Weights of a small transformer language model.
Training: 149M tokens, 4548 steps.
Each number is 200 + 20 x the weight over its row's rms, rounded and kept within 0 to 999. Layers, rows and columns count from 0. The size before them is the row's rms in percent of the matrix's.

# v: layer 2 attention value, 128x128, rms 0.133, rows 43-63, columns 64-127
# o: layer 2 attention output (transposed), 128x128, rms 0.216, rows 43-63, columns 64-127
# q: layer 2 attention query, 128x128, rms 0.0648, rows 64-95, columns 64-127
# k: layer 2 attention key, 128x128, rms 0.062, rows 64-94, columns 64-127
v43,074,200,212,240,197,217,193,194,182,191,201,224,197,134,190,205,229,218,211,221,217,209,237,191,173,207,191,186,212,201,191,189,208,229,228,227,223,192,221,222,216,234,244,188,216,190,188,177,193,195,249,218,203,184,194,239,227,206,209,183,181,211,210,189,194
o43,054,217,191,195,214,199,206,210,204,198,179,173,190,236,222,171,161,176,178,167,203,190,196,191,233,193,221,191,198,181,200,226,190,208,215,218,227,191,225,211,186,224,160,209,160,189,230,219,189,228,158,170,191,240,181,177,226,202,200,210,207,200,219,187,214
v44,077,221,226,195,233,207,210,165,173,179,169,205,193,202,264,169,182,200,208,208,212,189,197,229,226,192,203,237,200,199,216,185,141,167,215,226,199,192,188,179,193,210,164,184,205,217,226,217,182,199,175,206,187,228,158,209,192,216,178,226,195,202,202,192,188
o44,058,167,199,199,180,191,211,222,234,220,202,208,180,194,185,219,207,174,203,168,241,177,191,172,182,183,185,198,185,214,250,204,214,178,192,204,211,186,189,188,198,176,226,217,197,203,190,204,209,213,179,185,183,195,196,216,229,209,223,218,202,200,176,204,211
v45,096,227,233,241,149,196,208,228,182,215,215,204,217,192,157,212,205,191,211,189,192,220,195,190,252,218,188,196,203,169,194,198,182,232,210,184,223,194,217,204,202,190,214,195,212,204,197,170,181,211,227,236,225,208,198,180,188,169,215,181,204,199,208,208,182
o45,079,186,183,184,251,214,188,182,213,183,187,225,192,203,219,196,188,233,195,226,180,227,198,209,180,187,216,172,167,222,144,211,222,215,181,212,178,188,241,196,198,193,181,205,169,182,205,193,189,193,204,158,186,208,203,218,206,239,196,190,215,185,199,208,230
v46,080,214,200,202,178,183,208,207,201,223,218,214,222,201,162,188,212,176,206,229,197,211,210,178,205,182,181,199,198,240,228,196,211,214,194,156,210,184,187,192,222,202,197,171,228,197,227,211,212,218,173,188,195,208,224,198,208,181,201,185,213,187,230,194,153
o46,064,193,186,198,222,217,192,185,181,202,180,193,192,182,236,205,180,208,189,214,186,178,190,217,209,211,205,196,217,177,207,213,187,189,176,244,159,195,189,185,165,184,202,209,196,179,217,213,206,203,244,203,207,182,169,180,207,222,214,189,205,200,157,214,255
v47,091,217,157,180,207,205,242,182,189,226,207,223,197,202,209,224,211,206,150,207,204,196,203,203,246,195,205,189,191,191,180,212,178,179,154,210,156,200,165,224,209,226,184,210,210,186,198,212,223,181,183,178,223,209,210,240,190,209,178,208,192,179,194,194,192
o47,077,198,256,253,167,219,178,215,223,209,193,192,176,214,191,209,226,202,220,212,189,206,217,170,173,205,206,232,187,200,192,215,247,195,238,167,208,201,196,180,191,189,181,210,186,221,187,228,176,184,221,192,205,177,223,189,188,203,212,206,203,182,204,200,181
v48,099,199,235,212,219,183,187,221,196,196,207,197,187,197,155,195,174,208,201,177,203,186,197,177,167,193,207,186,205,167,232,196,219,214,194,203,279,214,220,179,221,160,221,202,207,233,208,199,195,196,194,186,192,179,224,179,211,202,188,216,197,222,204,225,180
o48,090,179,170,156,210,215,210,205,214,167,197,175,189,187,235,190,225,210,175,205,201,192,218,183,219,196,179,189,230,205,162,184,193,193,178,192,151,217,205,220,180,239,194,238,232,169,227,182,204,212,200,197,188,200,172,211,212,202,185,191,215,184,226,201,206
v49,083,222,217,202,187,237,231,189,236,212,204,189,220,177,172,220,185,184,206,239,191,230,178,198,207,203,205,192,198,166,174,216,217,224,200,238,225,184,205,196,219,201,227,192,168,223,167,226,201,195,210,227,208,202,194,179,211,175,214,197,148,200,189,199,192
o49,062,199,186,216,230,186,187,226,181,211,199,190,182,228,238,180,209,164,209,184,206,179,228,202,194,183,192,186,171,231,210,204,187,171,198,217,199,175,211,220,208,227,167,219,202,184,204,185,180,217,186,169,212,214,186,192,247,218,192,206,222,179,232,180,199
v50,083,197,188,195,206,186,195,168,198,195,220,214,158,182,192,216,235,249,180,176,182,231,197,184,176,194,187,223,209,220,196,184,179,205,184,208,176,208,196,203,212,195,198,236,177,203,173,205,197,251,234,202,218,200,199,208,210,243,176,188,224,211,203,240,193
o50,066,190,211,199,161,182,206,215,193,191,220,190,222,215,200,167,200,182,195,190,192,182,187,220,213,193,185,218,220,179,197,182,227,206,187,169,214,221,217,174,205,216,209,202,243,166,185,203,227,174,187,224,217,203,204,180,196,172,223,196,215,181,181,195,187
v51,090,217,231,239,197,183,181,218,204,161,217,164,183,184,224,232,169,207,203,183,193,209,195,209,181,206,213,197,199,221,209,189,193,184,190,220,267,206,164,183,188,190,184,212,209,198,170,224,184,256,203,192,193,175,196,210,193,223,215,165,204,227,212,215,197
o51,088,175,171,176,217,218,193,197,221,182,184,229,217,180,210,189,222,250,198,179,221,210,192,199,219,192,167,199,217,194,164,192,210,227,210,190,172,201,211,218,217,217,186,203,194,182,211,187,219,160,192,196,184,201,185,220,215,218,189,238,173,179,230,209,222
v52,080,190,198,164,215,221,224,190,189,173,203,152,167,194,227,179,184,223,206,197,214,166,228,177,216,195,230,207,193,221,201,179,190,183,196,211,244,189,195,202,223,176,204,203,226,204,169,200,173,236,221,223,186,224,208,209,196,190,173,224,174,215,209,187,214
o52,057,204,170,229,199,181,195,210,221,220,193,202,193,217,206,213,235,183,220,180,202,197,225,219,166,188,206,178,199,196,207,182,180,182,165,209,214,202,205,249,189,230,197,200,196,158,225,217,172,180,178,204,181,212,176,237,224,196,185,219,210,200,194,181,190
v53,077,194,222,203,204,160,192,195,188,205,202,247,185,198,231,219,221,225,257,197,191,198,173,215,183,217,161,222,225,218,182,149,202,204,188,200,215,219,180,198,187,220,199,202,213,194,177,196,212,211,172,211,198,218,179,190,204,215,180,188,164,189,174,229,216
o53,069,206,220,185,153,199,204,202,216,215,233,199,188,151,151,173,213,175,181,205,228,199,183,196,195,214,216,219,200,188,207,206,169,221,192,177,251,180,236,189,213,182,185,193,211,194,187,203,205,200,226,178,185,208,202,226,215,176,226,219,210,211,217,175,192
v54,088,212,196,202,249,209,240,202,210,218,223,206,200,170,179,206,204,207,220,167,199,195,189,162,155,185,223,219,195,186,165,188,199,182,206,167,197,218,189,193,211,164,195,206,203,213,231,207,206,197,218,182,215,176,175,205,212,223,186,191,221,187,184,203,194
o54,068,209,215,218,137,194,194,220,198,181,180,215,174,225,225,212,215,170,179,251,208,224,216,212,215,176,180,187,201,209,174,206,222,214,178,214,208,195,202,191,220,208,195,211,194,181,211,185,178,198,207,174,202,190,224,220,189,183,194,184,169,210,213,212,212
v55,095,201,167,199,179,177,201,184,201,223,183,187,218,211,206,218,188,197,200,186,196,178,239,219,215,214,175,183,169,182,234,222,201,195,225,207,200,169,225,223,187,192,220,230,210,190,194,209,188,173,209,197,175,192,216,196,186,217,193,166,224,193,235,197,200
o55,083,205,191,200,239,224,184,225,198,197,205,209,187,193,199,226,205,204,194,185,194,224,202,150,205,224,219,193,233,211,169,196,203,223,209,200,213,221,179,198,167,251,180,193,179,209,175,210,191,205,194,212,195,229,198,213,175,195,189,204,201,218,190,222,181
v56,084,197,216,185,211,199,210,176,216,183,203,209,233,190,205,214,194,184,183,190,172,217,195,174,168,241,158,195,219,217,188,172,254,240,181,184,196,207,200,186,226,194,230,213,209,203,160,192,198,251,181,219,204,182,187,186,207,219,205,168,182,189,227,198,208
o56,063,179,159,225,194,187,208,231,209,195,226,189,187,197,221,174,213,159,186,208,238,196,177,248,210,148,197,199,201,184,211,184,188,189,176,198,194,183,227,184,178,224,170,202,203,146,230,206,209,221,218,176,200,233,182,184,215,201,170,227,226,195,230,200,211
v57,088,193,180,233,244,206,178,177,199,193,212,203,202,188,204,187,248,212,179,217,210,217,182,200,228,206,204,213,206,208,194,188,221,178,185,176,168,203,233,208,224,180,197,199,191,203,182,198,177,188,205,202,188,222,187,215,185,198,184,229,218,223,196,239,211
o57,086,198,213,227,157,215,184,225,222,216,192,221,195,213,213,186,177,204,208,190,201,202,203,228,153,192,195,174,164,178,220,213,233,228,173,191,214,213,188,178,211,209,213,194,208,150,214,221,194,208,194,179,200,185,228,213,211,189,206,173,219,174,172,153,213
v58,100,233,209,218,188,218,181,214,188,249,224,208,185,182,185,201,219,204,194,219,201,216,204,189,165,209,176,165,250,189,204,167,203,224,225,162,217,206,185,191,212,208,200,198,187,204,207,218,206,180,190,235,220,163,190,204,219,198,204,193,172,201,200,226,226
o58,082,169,201,184,207,193,204,183,207,158,179,200,202,206,196,163,168,190,203,232,199,188,177,201,232,220,175,199,185,206,208,216,178,192,207,215,195,162,215,204,227,195,191,203,193,178,224,176,202,249,213,164,202,236,182,177,236,194,207,213,188,219,221,198,189
v59,109,206,183,202,179,215,236,189,208,222,211,223,220,209,198,198,191,205,166,194,191,170,205,201,230,200,201,191,216,166,236,166,160,185,205,208,206,189,196,204,199,170,221,210,196,208,214,221,202,180,180,231,191,208,224,171,223,180,171,211,158,206,247,221,215
o59,089,159,200,190,226,192,193,214,223,175,198,233,180,206,188,185,208,189,212,224,213,206,176,175,208,220,204,142,187,236,143,161,206,208,215,210,200,191,215,212,197,231,201,219,188,208,193,173,182,229,187,197,202,241,161,206,209,242,198,207,224,199,166,201,170
v60,082,235,194,235,200,191,176,212,170,203,197,185,190,184,213,200,186,193,203,174,247,200,199,185,176,185,220,167,220,207,217,198,201,204,218,169,214,204,231,184,208,236,213,228,196,186,171,196,221,203,203,210,217,219,211,214,217,189,200,225,180,184,222,176,223
o60,065,170,199,171,203,204,203,182,225,163,161,180,205,207,184,201,187,227,203,232,164,173,204,179,233,218,148,203,194,192,200,206,193,206,222,208,235,225,178,245,205,197,178,204,179,223,212,197,215,245,188,195,182,211,172,192,203,197,216,204,186,199,202,224,188
v61,095,208,192,186,212,201,246,215,189,195,200,205,249,224,156,210,165,215,237,142,203,203,189,216,166,173,204,194,229,175,224,200,185,189,204,205,247,221,195,221,207,183,189,191,190,241,207,199,214,202,165,232,231,214,179,159,196,163,190,200,192,200,221,233,224
o61,077,162,197,182,198,196,164,184,199,193,194,234,178,188,226,214,237,200,177,228,204,168,195,172,222,213,162,171,173,246,159,157,211,208,218,178,186,197,206,190,199,197,185,243,196,188,191,180,200,208,216,181,188,200,179,254,249,238,212,189,200,216,173,194,176
v62,103,241,208,200,214,225,199,195,216,225,214,179,179,190,210,182,173,211,240,156,202,182,192,214,203,189,198,196,194,182,168,186,192,173,209,220,224,212,175,171,195,198,198,222,210,196,213,210,180,176,202,192,217,208,153,177,239,213,178,184,188,201,193,195,220
o62,086,179,186,194,193,173,217,235,231,188,205,198,196,208,206,216,204,176,170,224,226,206,206,171,221,166,167,213,207,223,219,201,194,192,191,192,220,147,213,237,197,207,223,225,180,208,195,185,205,213,211,198,215,222,192,261,190,208,179,221,165,188,221,236,198
v63,085,224,232,200,208,187,198,209,173,198,225,191,180,189,165,192,204,223,202,176,170,202,219,178,172,218,183,189,194,189,183,243,219,193,205,178,211,167,197,193,193,184,208,219,197,186,224,236,222,200,224,152,209,193,198,209,237,239,220,174,248,204,190,206,155
o63,065,208,194,171,218,186,191,185,198,189,200,166,206,212,225,189,181,212,201,212,192,202,210,198,242,213,196,237,237,198,210,200,181,210,215,218,204,212,228,222,205,200,187,189,218,227,205,184,210,193,188,232,189,181,205,187,177,143,215,191,177,191,225,234,228
q64,097,202,189,211,218,151,242,213,217,200,166,218,188,189,203,183,214,220,205,214,173,181,202,243,208,181,196,205,193,250,211,202,235,202,201,197,187,190,177,158,195,211,193,216,197,207,235,220,189,216,244,198,164,186,227,178,210,200,196,195,175,216,165,180,201
k64,103,165,211,189,219,224,184,192,216,203,215,218,200,185,216,155,218,222,173,203,191,198,218,189,159,173,215,196,200,218,217,164,167,207,210,211,201,207,239,259,203,234,236,255,169,167,208,178,188,195,174,218,195,157,173,194,194,179,199,207,193,234,221,201,223
q65,110,167,199,215,194,220,177,203,169,170,191,207,219,222,199,201,178,198,189,217,175,194,194,223,190,190,194,233,188,148,201,197,177,195,224,212,208,180,211,229,205,229,200,191,185,176,215,215,244,208,177,167,201,194,186,187,197,219,210,197,165,185,217,183,204
k65,093,194,241,234,203,222,187,176,200,206,192,230,167,237,192,188,205,215,231,189,203,182,189,225,204,167,214,201,210,184,207,202,167,166,250,156,199,213,174,207,258,174,223,197,187,217,198,197,199,191,190,193,200,181,200,193,187,224,165,209,233,194,189,192,185
q66,118,178,228,213,213,158,210,200,224,238,184,235,203,186,229,181,177,184,181,194,193,186,179,208,181,195,180,222,183,232,234,164,198,193,243,205,204,189,213,203,208,208,188,210,188,221,203,232,211,186,165,208,199,180,187,198,216,229,199,213,186,221,177,200,195
k66,101,187,192,203,202,215,230,199,179,197,213,219,224,205,232,183,197,206,184,167,178,210,219,201,215,191,205,199,183,196,223,206,192,202,237,176,196,189,189,218,212,224,221,211,189,226,225,162,195,214,217,193,232,164,183,184,206,219,167,184,191,242,203,165,217
q67,104,158,165,194,186,222,199,194,199,152,179,208,205,213,178,203,190,202,220,192,209,204,208,189,204,208,197,194,204,173,146,196,194,206,227,203,203,226,183,251,210,197,206,211,200,202,183,177,219,211,191,206,225,208,173,191,167,232,194,232,180,221,200,200,205
k67,092,189,238,165,184,206,182,200,159,217,202,207,198,201,173,202,208,266,215,155,230,255,202,173,225,207,209,214,195,200,203,190,206,207,167,193,188,228,211,224,192,200,180,204,229,175,187,224,199,247,187,191,188,199,241,186,201,196,234,199,213,202,196,211,209
q68,101,191,202,204,217,213,216,200,187,198,189,222,188,212,198,191,178,195,195,192,225,193,186,207,171,177,175,203,200,223,202,165,188,153,200,206,217,191,196,202,207,175,180,201,150,240,176,209,246,236,182,215,195,213,222,195,203,190,198,196,196,195,183,166,226
k68,086,200,222,160,219,230,181,150,230,172,198,213,192,206,223,211,252,203,174,194,230,213,188,189,183,190,221,195,168,214,245,180,197,171,197,183,220,208,152,184,233,195,214,184,203,193,186,182,204,187,225,197,197,197,191,228,181,203,207,219,191,232,224,207,211
q69,102,213,210,202,205,188,194,234,211,207,195,193,187,203,201,180,178,184,165,204,188,194,201,179,226,193,193,214,213,212,218,213,224,238,194,184,204,185,223,210,215,219,210,212,209,184,228,198,219,166,177,195,185,228,162,222,229,206,180,187,216,239,235,220,162
k69,098,197,224,224,200,226,196,188,201,189,237,180,218,210,230,213,198,144,203,198,206,199,161,223,193,221,208,183,190,205,201,186,181,166,213,185,210,180,212,180,197,166,197,218,196,235,200,187,226,228,185,225,217,195,196,190,226,201,182,193,194,155,219,176,187
q70,113,220,188,200,196,207,197,185,180,173,207,152,197,175,210,231,224,231,219,228,173,210,213,198,222,200,199,209,196,200,190,213,159,189,200,201,235,206,187,183,162,189,196,201,214,155,200,199,188,218,223,211,202,184,215,179,195,202,211,219,191,141,206,218,206
k70,091,200,214,205,207,211,222,211,206,217,212,174,155,194,195,198,176,234,207,199,198,163,240,168,177,181,198,201,204,179,218,214,234,196,197,226,158,204,244,173,202,213,207,191,203,204,225,238,204,183,168,172,181,211,191,205,206,178,217,191,219,216,183,186,224
q71,109,192,209,187,200,229,226,198,210,212,177,243,186,168,190,223,196,182,217,199,222,167,198,180,234,214,211,205,237,198,182,221,239,169,196,204,184,201,220,210,204,186,180,184,208,178,193,177,217,211,185,224,233,220,187,230,183,169,201,196,193,211,174,214,204
k71,105,174,172,206,216,192,237,177,163,204,220,173,219,211,207,186,210,195,224,191,182,191,217,169,230,206,226,227,186,226,242,171,225,182,183,210,240,203,221,205,156,183,210,250,216,186,177,204,179,194,216,189,228,198,215,193,186,190,231,207,174,184,216,219,216
q72,125,211,234,253,202,180,169,218,212,223,178,195,191,181,240,185,194,187,174,187,223,167,187,218,210,182,205,196,204,213,226,162,190,195,212,194,197,183,200,201,181,198,183,201,188,205,223,219,176,209,174,214,196,229,181,155,212,203,190,208,202,167,234,188,222
k72,114,123,195,178,202,193,239,186,185,195,203,211,228,227,222,189,185,153,194,208,217,172,190,214,216,212,208,179,187,203,199,214,223,203,219,195,190,181,197,160,226,200,223,189,188,211,188,230,193,209,189,193,216,206,181,221,231,182,198,173,186,207,186,197,216
q73,127,172,202,206,223,195,184,200,227,208,206,210,168,195,222,205,170,191,193,211,233,195,170,180,188,213,201,183,216,196,213,173,198,199,235,198,177,178,189,218,212,182,192,198,223,192,214,208,217,215,177,210,214,190,150,171,208,193,169,211,195,204,226,224,216
k73,110,170,254,184,166,233,194,187,179,192,199,207,183,218,202,180,200,186,222,182,220,227,194,213,223,192,196,221,162,193,166,196,219,194,213,184,208,189,232,204,203,184,203,192,191,188,192,190,205,223,185,186,220,191,227,209,208,209,227,171,198,225,202,192,251
q74,112,189,147,198,193,208,198,202,190,172,208,190,222,202,153,194,163,206,216,219,191,211,189,223,211,224,209,197,208,215,169,226,188,236,194,196,213,167,208,235,193,217,178,176,191,191,195,201,196,233,221,172,221,233,192,220,214,176,194,199,209,215,198,209,192
k74,090,202,195,222,210,225,228,200,185,221,218,206,188,208,195,189,206,216,210,216,213,201,220,180,209,180,190,199,202,195,164,202,204,216,180,196,160,198,231,205,201,243,201,199,231,173,192,213,216,209,189,164,152,173,177,188,221,207,186,203,216,189,192,239,151
q75,080,194,206,212,202,199,202,180,184,171,191,201,231,208,206,207,196,191,222,186,247,188,180,231,194,200,195,182,195,207,230,184,225,217,203,191,188,201,166,214,212,216,174,174,201,212,236,174,211,197,212,191,213,197,171,188,206,190,219,180,194,190,207,168,199
k75,083,163,162,190,235,159,200,188,182,201,193,201,214,199,171,178,207,214,232,190,227,204,158,195,221,192,179,189,218,209,220,180,193,166,197,242,240,202,218,189,192,181,205,225,178,217,202,215,189,217,203,209,229,189,206,174,181,202,200,221,155,221,205,214,181
q76,108,228,230,193,208,221,216,196,206,186,206,180,197,197,159,193,196,208,192,202,207,199,224,178,232,203,201,199,218,231,182,251,185,202,190,227,167,182,190,158,181,188,176,205,217,196,210,173,201,184,200,202,205,194,210,218,205,190,183,197,199,247,213,247,165
k76,099,206,207,229,176,227,224,181,201,232,186,212,225,194,218,217,179,172,183,215,174,202,206,200,172,201,232,211,198,216,211,199,231,150,189,190,216,167,230,215,191,190,191,182,171,198,163,189,217,220,166,205,212,210,215,175,195,188,201,209,247,159,211,186,182
q77,097,240,197,212,183,173,193,199,161,215,195,185,191,191,200,225,210,218,241,203,204,195,238,190,180,187,208,195,198,255,205,208,200,194,189,202,174,211,186,207,186,225,180,194,230,201,201,166,196,180,187,190,206,202,232,191,195,144,226,161,204,219,184,215,206
k77,090,193,199,227,237,180,187,192,200,211,188,167,208,217,256,244,221,205,217,205,217,196,204,178,198,198,249,190,172,227,243,201,201,163,196,200,194,195,194,207,196,199,248,202,204,186,197,236,193,160,187,196,194,200,210,242,181,192,202,182,189,206,186,187,180
q78,100,215,182,175,206,193,205,200,200,210,205,183,243,192,158,194,171,250,223,219,193,212,193,211,183,211,209,196,199,221,159,188,197,238,178,191,210,192,220,214,168,215,171,192,212,201,199,194,201,213,197,175,215,224,179,213,209,190,191,191,222,197,182,229,179
k78,090,222,189,190,198,200,219,204,180,244,199,217,202,208,208,159,193,205,185,198,228,204,209,180,225,193,191,245,186,239,163,185,214,244,202,211,211,207,217,179,216,224,181,218,234,183,214,199,217,232,182,182,195,189,199,200,185,220,179,177,228,213,181,199,177
q79,105,220,160,225,200,194,197,215,186,187,205,182,209,180,215,221,186,199,220,163,194,200,214,224,211,212,198,207,234,241,213,205,182,221,174,200,221,181,214,204,218,227,206,184,215,204,197,195,179,185,204,219,199,208,193,235,195,218,206,230,213,229,200,217,180
k79,084,174,194,217,226,162,254,197,193,220,202,188,175,216,192,218,167,228,189,198,206,158,209,198,202,213,179,183,151,167,201,240,215,202,221,203,199,194,156,206,169,233,227,197,218,217,209,224,186,190,200,190,180,174,199,185,246,166,215,174,212,180,207,188,193
q80,100,158,195,201,185,207,232,210,199,209,225,204,217,230,199,214,179,178,183,206,184,213,200,144,178,193,188,203,203,165,207,151,209,192,195,175,201,209,213,212,179,194,181,213,179,216,172,215,254,183,187,203,198,198,203,198,196,215,199,194,196,213,185,211,196
k80,099,217,197,218,181,212,160,191,212,197,228,196,192,206,215,228,181,223,181,192,222,220,198,202,171,199,204,196,189,217,190,177,253,148,180,201,239,191,173,167,208,194,203,196,214,185,199,176,218,179,240,199,201,213,219,216,162,207,189,218,180,214,221,197,221
q81,097,216,175,220,186,169,202,210,209,190,203,196,203,172,188,188,169,195,184,204,184,204,194,246,190,182,230,221,225,206,192,160,154,200,184,204,224,173,217,218,184,194,214,197,183,210,192,224,166,201,177,158,195,217,193,186,196,214,186,218,195,216,236,218,223
k81,092,177,200,200,205,211,198,171,221,216,202,214,193,213,211,220,193,193,183,209,237,161,238,206,187,211,206,177,154,202,197,161,183,224,198,179,206,209,170,211,229,194,230,156,204,199,201,187,230,253,201,197,189,203,182,197,228,183,216,182,246,197,173,198,224
q82,102,205,185,190,193,164,188,183,204,186,198,197,222,170,196,185,186,187,220,219,205,200,207,189,189,215,198,189,202,216,204,232,172,226,198,230,172,192,213,200,173,232,184,158,247,166,237,173,176,205,147,172,204,196,203,200,204,221,197,196,199,232,211,210,201
k82,087,216,206,227,161,180,240,247,185,228,211,218,224,214,193,198,170,195,214,213,183,179,173,202,216,176,204,200,201,197,169,202,205,179,204,195,223,173,205,190,192,174,198,243,209,207,207,204,225,162,210,190,221,209,197,164,191,172,218,191,169,169,214,166,216
q83,113,212,222,235,180,169,212,242,183,239,206,211,164,190,215,167,205,215,184,207,170,205,211,181,199,167,211,223,213,201,205,211,198,201,194,237,194,204,196,143,179,199,197,178,196,229,211,213,230,200,185,209,167,202,222,166,214,196,200,188,227,206,181,185,206
k83,103,189,235,194,216,177,179,184,207,174,243,207,191,224,245,189,198,202,176,196,223,212,207,216,172,221,207,213,185,217,225,173,236,200,222,171,190,208,201,224,203,226,183,200,217,186,268,203,205,169,176,177,212,204,149,208,195,212,195,228,185,188,230,217,225
q84,084,225,188,214,180,204,211,204,193,177,193,187,206,175,190,192,223,211,199,196,181,270,236,157,229,173,199,186,198,201,175,195,198,211,173,221,222,217,193,173,174,205,206,224,220,210,199,162,219,201,200,201,183,194,213,192,187,223,206,190,212,181,211,205,201
k84,077,213,244,221,184,203,199,205,215,182,214,199,178,194,213,213,205,185,166,212,214,181,237,216,183,200,197,212,191,182,249,213,212,153,186,197,219,211,200,216,200,186,157,228,221,198,211,197,192,205,177,204,205,194,178,223,201,201,191,240,194,214,196,209,190
q85,086,232,204,201,193,193,191,201,156,205,208,184,218,198,210,199,202,197,207,198,205,204,195,227,162,142,194,223,198,207,242,216,185,178,206,207,179,182,186,156,173,222,189,165,222,200,232,196,172,239,199,184,177,186,221,179,212,207,217,201,218,183,190,190,228
k85,068,191,194,224,215,195,214,210,199,200,223,238,225,237,215,206,199,185,188,214,194,171,177,213,186,183,223,189,174,196,207,170,173,184,212,190,235,199,218,224,201,215,206,188,161,225,215,204,225,171,192,187,211,182,160,162,224,191,200,159,194,185,217,174,183
q86,123,222,174,209,181,215,194,223,189,164,176,192,192,213,169,189,197,218,210,205,164,211,215,222,179,181,216,220,215,166,193,232,179,217,225,223,206,175,211,212,170,208,213,184,198,171,217,196,150,238,201,176,157,210,205,224,172,218,193,237,212,193,209,202,226
k86,107,217,228,215,171,193,189,202,230,216,232,234,211,217,175,197,202,192,186,202,199,177,181,188,193,203,198,228,177,206,197,184,218,209,192,198,192,218,197,210,203,229,143,165,206,208,201,228,202,228,157,191,212,225,165,131,191,206,170,189,199,168,173,221,199
q87,106,234,182,204,180,187,176,206,212,185,180,168,206,172,186,209,204,202,212,217,215,212,190,236,200,200,186,208,195,206,211,210,225,229,179,190,189,208,202,215,221,221,135,237,176,181,201,177,217,238,215,194,200,215,206,206,204,166,222,218,196,187,197,203,207
k87,095,170,229,190,242,192,190,193,199,211,200,190,212,210,218,198,217,167,194,230,192,225,164,214,222,175,205,196,165,206,236,206,187,170,193,235,173,205,203,182,246,224,212,181,157,202,198,182,177,208,193,185,186,177,220,215,205,222,223,183,172,202,222,218,210
q88,115,215,208,188,184,227,199,179,191,184,196,192,189,231,163,222,203,225,240,212,223,200,184,210,212,200,202,203,197,178,154,214,171,173,194,196,188,185,193,225,195,193,203,153,213,192,188,213,182,199,254,188,208,215,223,206,179,203,233,197,174,195,188,210,203
k88,104,193,193,196,201,186,223,209,185,170,217,207,206,193,174,224,209,213,231,207,169,209,225,175,173,182,235,201,217,185,185,258,221,199,151,210,172,220,208,186,187,202,215,202,186,170,171,231,166,200,205,213,164,186,233,197,215,173,187,207,219,190,189,220,194
q89,096,234,212,189,187,211,189,203,225,229,195,198,216,194,236,188,238,205,191,211,183,221,210,210,231,212,196,210,226,182,188,201,218,196,165,189,210,235,193,195,193,197,164,198,173,219,178,163,231,212,180,205,217,198,224,187,184,197,209,185,214,210,203,182,203
k89,092,223,171,183,187,205,188,196,209,205,207,193,219,190,219,165,208,193,175,234,230,206,181,181,227,213,163,187,220,201,210,190,195,196,182,236,227,206,193,226,209,188,211,160,198,224,222,191,185,164,192,190,194,191,180,210,208,233,186,235,162,228,219,238,180
q90,106,163,197,211,216,232,182,211,195,163,201,232,203,260,195,192,212,201,182,188,215,160,179,236,206,221,199,187,208,192,200,194,206,187,237,202,183,204,164,235,227,203,243,196,197,211,199,197,216,184,201,233,223,243,186,196,173,167,184,180,198,211,204,175,246
k90,085,198,215,187,171,236,190,191,199,160,208,187,183,212,205,197,235,188,213,204,204,216,177,187,219,204,232,184,201,180,154,202,191,189,147,216,176,248,182,189,223,189,200,179,227,239,168,208,162,192,198,218,201,204,214,204,200,214,190,203,218,177,222,213,165
q91,082,269,181,214,198,167,231,222,235,177,212,212,186,188,199,193,191,242,202,201,168,202,203,241,239,221,205,234,197,235,183,189,207,193,186,182,197,164,216,166,191,162,217,163,229,172,211,196,198,180,212,201,217,222,192,202,201,174,195,186,217,217,186,232,193
k91,082,193,174,214,192,230,227,236,215,213,174,212,195,182,186,199,185,181,202,217,159,185,241,194,188,207,191,234,189,215,203,177,169,216,177,184,212,221,192,211,185,207,190,198,186,195,199,189,201,187,225,199,193,186,179,204,249,227,227,210,236,222,231,188,192
q92,097,196,186,230,202,201,187,215,189,124,182,175,188,207,216,192,174,192,207,204,189,175,208,224,237,218,215,204,225,169,173,182,154,215,186,222,193,204,211,234,197,178,211,178,202,195,204,215,232,189,160,199,194,209,168,202,207,224,219,228,209,210,238,165,192
k92,094,176,210,204,199,190,230,211,204,188,197,205,186,215,204,175,217,201,171,159,225,187,176,210,190,187,191,164,180,147,213,195,185,182,208,186,206,229,173,177,248,212,198,205,216,229,203,174,215,202,183,203,185,215,217,170,243,209,169,223,221,214,225,203,187
q93,114,242,192,211,179,205,173,202,181,184,184,174,213,161,214,243,229,232,251,204,200,215,228,173,196,189,204,202,196,198,185,194,192,200,164,187,205,206,237,195,175,198,159,209,214,153,189,181,193,187,199,192,193,194,187,224,194,193,210,198,201,210,199,236,164
k93,100,230,189,215,217,178,214,208,180,185,163,161,195,197,213,181,180,207,179,193,192,203,207,229,228,165,207,231,192,201,204,205,199,240,186,204,193,210,210,205,221,220,180,178,202,204,235,192,216,193,186,209,161,212,247,175,188,209,188,193,198,205,199,196,208
q94,089,183,171,167,218,200,163,192,215,192,185,223,228,229,210,188,201,208,214,197,243,203,193,226,199,199,204,152,198,197,178,168,183,192,226,189,206,192,196,243,183,165,240,157,195,207,197,185,172,225,182,189,218,202,192,195,185,188,176,187,198,217,219,194,234
k94,072,239,178,194,180,229,231,223,180,183,183,205,192,214,185,209,225,194,202,208,238,205,227,184,199,211,193,176,219,207,150,222,187,204,199,201,246,216,190,195,200,215,176,184,218,226,186,216,193,191,217,227,184,216,180,191,173,201,174,205,168,214,157,186,207
q95,101,223,251,165,195,191,200,177,231,207,228,212,200,231,215,194,204,203,199,181,217,197,198,176,193,201,230,180,185,215,208,215,213,177,214,173,209,214,195,178,174,187,183,227,222,180,175,214,202,201,176,208,230,221,195,207,208,198,185,164,198,198,207,205,193